config.toml
num_hidden_layers = 14
num_key_value_heads = 12
vocab_size = 16384
hidden_act = "squared_relu"
attn_scale = 0.151
extras = ["local attention windows", "short convolutions", "capped logits"]
init = "uniform"
init_std_o = 0.0
init_std_down = 0.0
lr_head = 0.00357
dataset = "wikipedia_en"
Each number is 500 + 50 x the weight over the matrix's rms, rounded and kept within 0 to 999. Layers, rows and columns count from 0. Numbers have three digits each.

# layer 6 attention query, 768x768, rms 0.0353, rows 652-685, columns 672-767
531558556524550526540489410545412495535490558496477515539529512565416485635521454510564600539421497507596568608574516415497479517546478471445407474499469537457528422460577609506407450474462464513461461522544508628484430602435511378510562438489485465452474511482497534427487434481555433498
595604430468388431496607552560475481539582534514504533515568447534405505565515561532588398461531472544456527521504487467562503496580481565565475465579464428495519470509568616482548541498528498593573442534505512524642484526480470492539608557473581471422584504516504590458549423522360445494
563490551483578530594390421451528551464596474464480493449564542526485534475517424460394563434471508413567482543529531469529568432505556426443500485417407461481510544394527554551550378515491537560450457580470565554554520551613610478501465470494528460367510427588463386523409454474514497472
496443439497502495416382526485554495435460475550479509639442520436469497436501534530467507433470523403479517413442551566584549506526440632531550500499601565572525534515487485467654616642583387451505571542502521490580586367508400577460445518478456604456492488547522557543556506508505595539
526526445535486476482480518504470471524518463472494547496509488508496484485511462487490529477473487527476576489506460523481485512510542499537514492472499507481525499509491558470484462524473533535512542516511474490522522497453514519496490530514465470514515577500478466446498526494528486495
479508525498489537486516438486519480509501510512498500505501534487510510519472542562512480490535467486531475530504552551545448513437500488510444481511537536507476484521482469508524499518504531505449512468491493521482518496518503499481468509535517544503480404513516525544478488507492480512
467515472510524504523533463491522500491526554539476475552577555532500535579520540510537426461430481499540446517525576541493456495502498483524432559505508539475422467426560488477541567546512567451477463502519556533508516484525507526558493516476529461520600479554487513498532520543453543574
460561485516441480461488489495493493448523550553544467564573526539518562538483517507456438504429488524488454489459522528456435510499471562540474592491449429486468487413531473461530581563515544491472490487516589504448521494537466551527458475501480451527568500509494534499516478500486566554
460475474514468483560468512480500540512541517521516479450428497565464493496496468484457557530485517517504487477494533489480529475545494512547482534464440446497502477523422520492521502498492416544497504493480525460506522485524513533531464549443519470582504558548503478498493550526494513525
429533469504492516468496424475455484478513478490525477543540566568480555550518600494535414433440450568533459555494490507456414496568490414539403524472524556557496450432577479439552533512493605465487456548520492536526527514508517462519439500566483423531565498491434489516527528583498525495
494440470591497501511404502501475489507493520552479515477452449513508441475500471516487511527524518482532539509493492437474552461543531486488500499451495493488541436498380482423472419402433432574514405510448500488533539453531562464512525516467565523573405524549470454466475510463522486568
491460537570487469562434479494512538503565489550519507457419434519510445440504468499447522556542524457464504514480506411499521441536512508507479461417454432522496485502408512443459459431467411513515469506426537537554517455549548489590496584419521519526417514552516445491442487465477446570
445644426456496583407524487525493441498528497433510514528587502447546506609462556524498439386460459507502522453432497597517516568470504622549514470545466469478546534560512462492521588566536476441499573519558476448504486469524398573507438445488526528440533505382568543519504418546447568564
458625446580565557553517410548508531497437525443506501475544491570523543648521558533568454389488510564658528500438426519440470393452518533522458566506474476485490423557496494515457457439407520470449528544565448541491505486633531541536528456585538517521484528446513396510460438556507447553
531419472539519428483551508503547527525544553521474489497481485471498483424529491469517529551529435498475360556582540525474484500495466407453498467459531490581475451373505619475509444502571654429544472475525561517603498514429477396434481566500445428501542540562406570503513588397682512466
520553420444416435382537559578528475503583424423570569570427494521510475504517536487596372577468470501460482481552661585497505585472500397400491441474538516515531491465408433525548514641525579525539580492513464483569564516436465385499483507480478426521530596606492547433543470523506483408
568541548461447436474475456559437493541540518530495516466516478563496510465463444520559543449486460530514495429558401477531522470491575626550574490521504425539558458526468538453481483526501453501466434509461471534527563502490572465519527507460578468505545429527508436521439410554561436541
465536495432594487420621510467447502602452479538544432479459461478587514572505572443456547477435466582536573521442540464499587523586533518485536610491539502478507387515450530429522624584476512411505610500505566680485501488518428471548541521465522550507610514499468567487431430500501491588
658622476575478438556539532483541486493589481555525599474492498537520415471492439523515433454470548434429458572582567577453471571491506455491554501511427532535480467623499485437516467453528559539516473507472496456615580537455501497499502505567471489497509471555535510373543590483529482475
501464458533473387442416509399568404415507461489585465506493541399497609499505507521560572534476514561578579527531479528441443450463477582650435479516457606453519431576439464419551441535582539559506479551537441519466457553498580496510474466580551537572431584546541527527560492471455447473
479479525452509524509629528482499516478380517538431423494421453403556493443471568454464532486466445567510400343499508466520515452396447537563543478546489516493506512488468283415496510567546500511500424422555534612479522517423542479501423437618490531629441511441457498508556543431470485487
484492445437476368547498481440536489511494453485432479469562508610485606587457433609578483475474426503506460510512436593561485414493424536575374329526515489527560499417594543563487395610513480540470458514500439614510548485488475414525507457617525507469506397425529598486547490500611477476
458591557480437496460469559502519528489570533500605445422404398568475522529446606455532491526487471532445573485620426565581511600508428454558514454572463533516575570503572395552492470575521518555437606474490567546448582584610518378502413576635533562601500477497504518525483490514503536525
556574561474553510624529525415443501433503553517406448519540549466494507518483617415584595541456510550598464533486452407540542540514449484559510413507468415507516529479508551605476572537505569484597465544538383578499512435484561411575524502530489465539553455531527640481509477575404491505
567452473463526522481528581586376554547505469509529535555487557545545544418439485442513473472471532522412437423523507582470467457460469488452588507472576515527546523536523396502521401527526449509441536509396494482447600493476512432530514554607448504544487518572538484521440461495386508369
455524498558576553451420543439509415599331464457491536595508596396438570506442496442500547475535444526517483514529411602429514535419488531510466514487549548470465413448506472448607508484498434531469539449429483552378445480553554487544479484579503507475535453475478522589537475424500500492
407566448457522436476511454443547465488485556573427398541495537453510470530519537545508539423485551385496419402452567399414545382458514538497383424521460430505482514600492483445458472594449497557523542527482521491469570540533463480484479443415485517441521494362470519540556546453495443539
460500416493561538507549577581473467465544442481535498525519401449510500471469541496421529505511591521430541500455499557338506545495523494447490507505568512583500545473505551473467474550470533540490506535538480526545442370546613485526590485462518446528504533520511572487579482559492448557
418552594478354435493596528510416518567496598448512543373503542519600449534549552438590480495473502539567578493522546435536498384508537434471492509589494594437516536543450575510526495431484540510443569526593634484524520546578561506486504482514536429481542450577580545530550587489537552529
583458567494420503533563459380528571528533485484503506546480467526446459507568520539552673554407510507583442481510500388423418431545446470514401506443469474537587445521573573608485405500439500411554506563506469504428441645384514492479508436485486517554500502446557502442428412521487515502
511418537533533496459555577499613444499484479426517488537560448503458485489430516486575556587562495531585424546466522459558514464544482425450478407396574393537501508403450506485414476488470471497618474484486542456549519472563522550528535566516411473487628498475576381552476512539485496447
460492509536523511471606460468473584571426594490389383467523623507557485417487539457424445472540475442509460456524461447535586402480553564491469440390427478553446514390398442540507472524435472414442542541507554545420598500439503438399412455629458480565469509471384461532542572466537382521
434554438532418513466570610475512552427485519402464540558604520471584494526495319492489491566452546471526500501533464477498520578493525388485516438504593491483539584515474398363500563464482538554538526444539549509483441397488561633532505516455499461439622498551475507531499541500509533631
563421590576519490497482471369436471472462555552504399480464620535543503448433461473464527426536446483473432570528549611541543461537456484535502417498528483505468516573482499555471588587508567462472452595474390547486520517457375524446546491458512484489522492458521585483572528587517529489
# layer 6 attention key, 768x768, rms 0.0362, rows 652-685, columns 672-767
467546622560544507559410429420518491515441524482596467543508479484465526367599483453500546550486561509576581448589487354474469532569557443470530468487565533514535549470520514496470564504490511514477472529446499455492531466434482576526421477532568474465494400535567507512492462447435499520
461461427451548621537480509606474486395426444558360492448422511569557451591494529522514424434475541484524471496466427612516560463511451571537521486570399444507497515500521478470561464505399531544537512487433526452519523486382508526489595468465469500497392500396434464531518552512577523520
489508521459523459503503508531452495455428461512545542505532497474496496417484544482466481514451425537383504515609490488456465548469406494527481572451501468502470496491553535509443493481527578548514433579474486445497536575491402474455540591519530573553445480537490495448467428517491576445
592479467451471600515502484569456537572591541504530454441476487430523484433573511420446478463560487548556472397446450505527543488489509545557546425449516455554501494559462541560551494563499412434525532480525521492491470420502523463540482408494357467424558446561472550447493551521537592516
408454473469500474481508520520525519516545520479485492532487510409433526472561435542439487562475534533521523423488539551548532597494501511455475487508529491525459452487429471533458510557519515433528495533443458531486548500494475522488513493515482526459471514456474493549591527533500553452
537501560522505499465535517488434489499455521468544546501537499484550478500488530475534458448559480514505544511495466383455478431544557423471463509457441507472539557488528543456464507467462526476468497475504558499470484493454530526457496537507526438510555482498510496447516463497518413581
467447489434476496396520541476488515514535498483532449542481494471534510478470529506449516475494539542469537464539438505496525535481566479496469553476576437471488489478480483473507546533521525471507542488531511497487494448469423567479502428468485522499528516501496461512585449532538535467
455543422407518487434495509506497499507575458465546557517477504463502514449602489442476550493504506482449549529491551552567477554459559489438501565451495441497371481515492473547559478496566554527532417470516473477509481446515482506501503442447499528492551542487458493543588510533545514400
524460523532547537524509553488506479482461453540509511497472509518523503489503450519550496524469493447557461519519588538498520518457412524503534464531460528497496467502504454521472499482508449546486509528500505497504516530514478478464539517512507519440483551550465485527442478513468498455
501468423468561546452500554461498467392495482552551481534432518552483499505528495472496513552441537476524453541528530584461507515493408531525556498566597472523478521512473432489529578532486459553522492541541441472449505448534404458525562468459461550483449529483506495516453460534490524423
518493599584558503555501508530501484478482544483462545468549458544488493549453518509503486492488494524582489499482514466488535453496455527514492438532486561460554510470541543494485479454431432492435501512468497526447558598480528452501484569543492476518448474462534510479415509482472473562
512461609597513512549476458541489500560439495469400520452522519530507544546448468498524477527498493545560486476497490461538507438500503499505491461496419527496537460456545534523468452434439400512468497558479523517502547557453582498497514611485494485515465527509488473498462517422481467559
545533479451490487468574491494510549492563501454519507521489502486549460544550492448572466498521504494446489565442543516528507498453475461432439537472475531527469536543514433490485473482505600490501460517519469505482521545538540491521536383568492459497519536459468497447526517523511431526
470483568537477499509449460478483524563455551544454489545432518490442485559489418541515546455553541457529493484450442445525476458504480499535479502498463568486552464511455517523409478517475481490486469496468558526501494546469466472534463518561521518481444455507563449512485483442477487546
407474453492517530516435482485483532428499497497534489558467555538513473514428539552459519504504428471476551517555519492471428589513480526574503581512591473459526494493473542508523496563600507499484538532491491441487508452474425525513455485503494515497476554548484447457519463602476529413
425581429513455459441565655552508426464531515551506571566533513517558412493413542447536551503457390439410539540519595477493484541552552434493444558479610486553477564559443442449514468517580519448494468496539511431423481479542422533471618378527448499530467550438504515552507518465526534468
510556518550447437514528423496559441461415480550523453539426443563459496488449509532583532570426385440490516535531432382471478495520427383478473488564424504520463483526466596554387430526486481524500482526480517556517648624467461416418488529413584457541426531516495440414442504596666444482
477578504407448441541603550586537464572465482560536492429516509517471621553462588540544456475548435447430500446510548499469543502532484614511412428419496462473445358525358577498484477473443494403509474438464521514423576481426460472581581484482519449514532438408436498537506499546503516544
498457454543514409424409510434543473460546473457524533469473479531543570370558510487447540555484542503459507540431548574453486538399474508521437545364548454518577526575525552479574587536478465513553568513438474506674465453527387449586566493542547441440508572574529516517471526580546509462
415550415456444500506452553550425496563509570457615548521440474504556464579543617482495579532538413542539536490502493506454471459408457404539451516532468632432511446570423391532533588496481520570484479501607482478412470589447483651522499517493473507466551473513424515595479525464552438405
487497447409518477455563609533572461597426505546557541503502572475526608453472470558461498489606615521653483509535430548486551571509543527490475501488448530430514450578440462486485452580570533464515364464549526543532409511570524553475452434547483479488619515461499427540519512419535430456
473478468497498465523510454474517418446432562519355532540442571673516493601434616541579506584515418549442599559509499570469499463509536615451448467575512452555583444435506569529567387620458403459446497476513492580452495472482405449366595468508480513586442531396481448398404457661522483500
477517501389509476443533450514425512516570590459500626484551524574503459496411509499470551404500480480497695543601500574497491499505502441576475514443611503463426668557508448427569550570538419435415511418469436475460442475469379479584418533493432416496489444485418475576385529544530520519
498489479460570505509639503484533516518480465466388506518442538527458430610439622549589520486457403482576439578542506411489482531521496545537468570438582489521447434594421565492441571553462620462488403566607471572514516484547464455461545554540476500564474630425486493544485433535506369415
477492551458467383432537585445542486464362438548479504550498498532536532396514498461483571456522599506473434400502410545451525412509600497508507596466377497324540511472504371525541432525523497464454450409457569510505466450460388450496456464568536457521476489490492515550534417462465516543
495509449451532545518410555453461502450451482569506447484526518508559422453388514438490450519529488492499514458527372510528489469572390550563517534526542484492490415489607490469463598528521527464503427445537522527428578522532585521585527536539515518491552534365479601527476490532478458442
609592440503519463479415426571464433478544544455470449572518527521506534591550458448521418542487497460543527450504426533540419393436393574573557527498410374397506383538517558523500501546518588475535514503558404503469494441462578536543471562456518481490517529462475476519492626585383508472
493461551541545430586501475478551449521554497558453457502442482542450444591434471535542481564424458479511463503540562496574420564494368511449524580518446544564533483378509508530465541403493530594552588495527453529555521506467474476379537566337539596461321605461498522548513531483440559425
459571592455447376413473482549543478470507547406598535535459455513487473343535506485504530537412433565423502518554447369505457521622573424526522552516481515510430383426525613520444508446545509477476447494606500582399502551558571483499440517375444481595382602567496451510478568507532500480
409425496574469575558503491489505487349408381528431491552516505603495409490362476534518546570457442489484367525493604435565454563473346540586445441444500481559379409511533524436445459478455393558564478636485460422406511596515397522486601442499495583575375467450630488526442460538439597477
450496467537571543536549526490503480437411420593449395414519518410501492474480525552451487477545595500592524457436484569578574409524560569490409445484371475566525497484536433467442416492532512458465487410568482518535509385579602469520548527547494443524655527416488473439621526465523531547
507548412525482456524597524509550521522383437500469503482581518425523495431368588529635461563537450456503445580559354511566491469553482512483408453612589425420507416391516473478502423502536576559479500490565537579478506490501538460382490583479467577558537512428549493527453549613561475547
561538502493421494515566532537469501472457551567520517553509472492506460605616467515490538502476508513453466497509455472471552602478467462471548517461524545584470541516500437520429592476458569490522580510431384534538584480452613385488454581508559556534530562499468552387511492414563511451
458564546453530562501512549465512547561479532499566566489497569426520526496563524497427474483519433480533455417521535598530560484413628644544437416512509508510542474528418410550524587566472444393492528537467566540485395568489473615460564407558493560472529429503429519528506467467512483504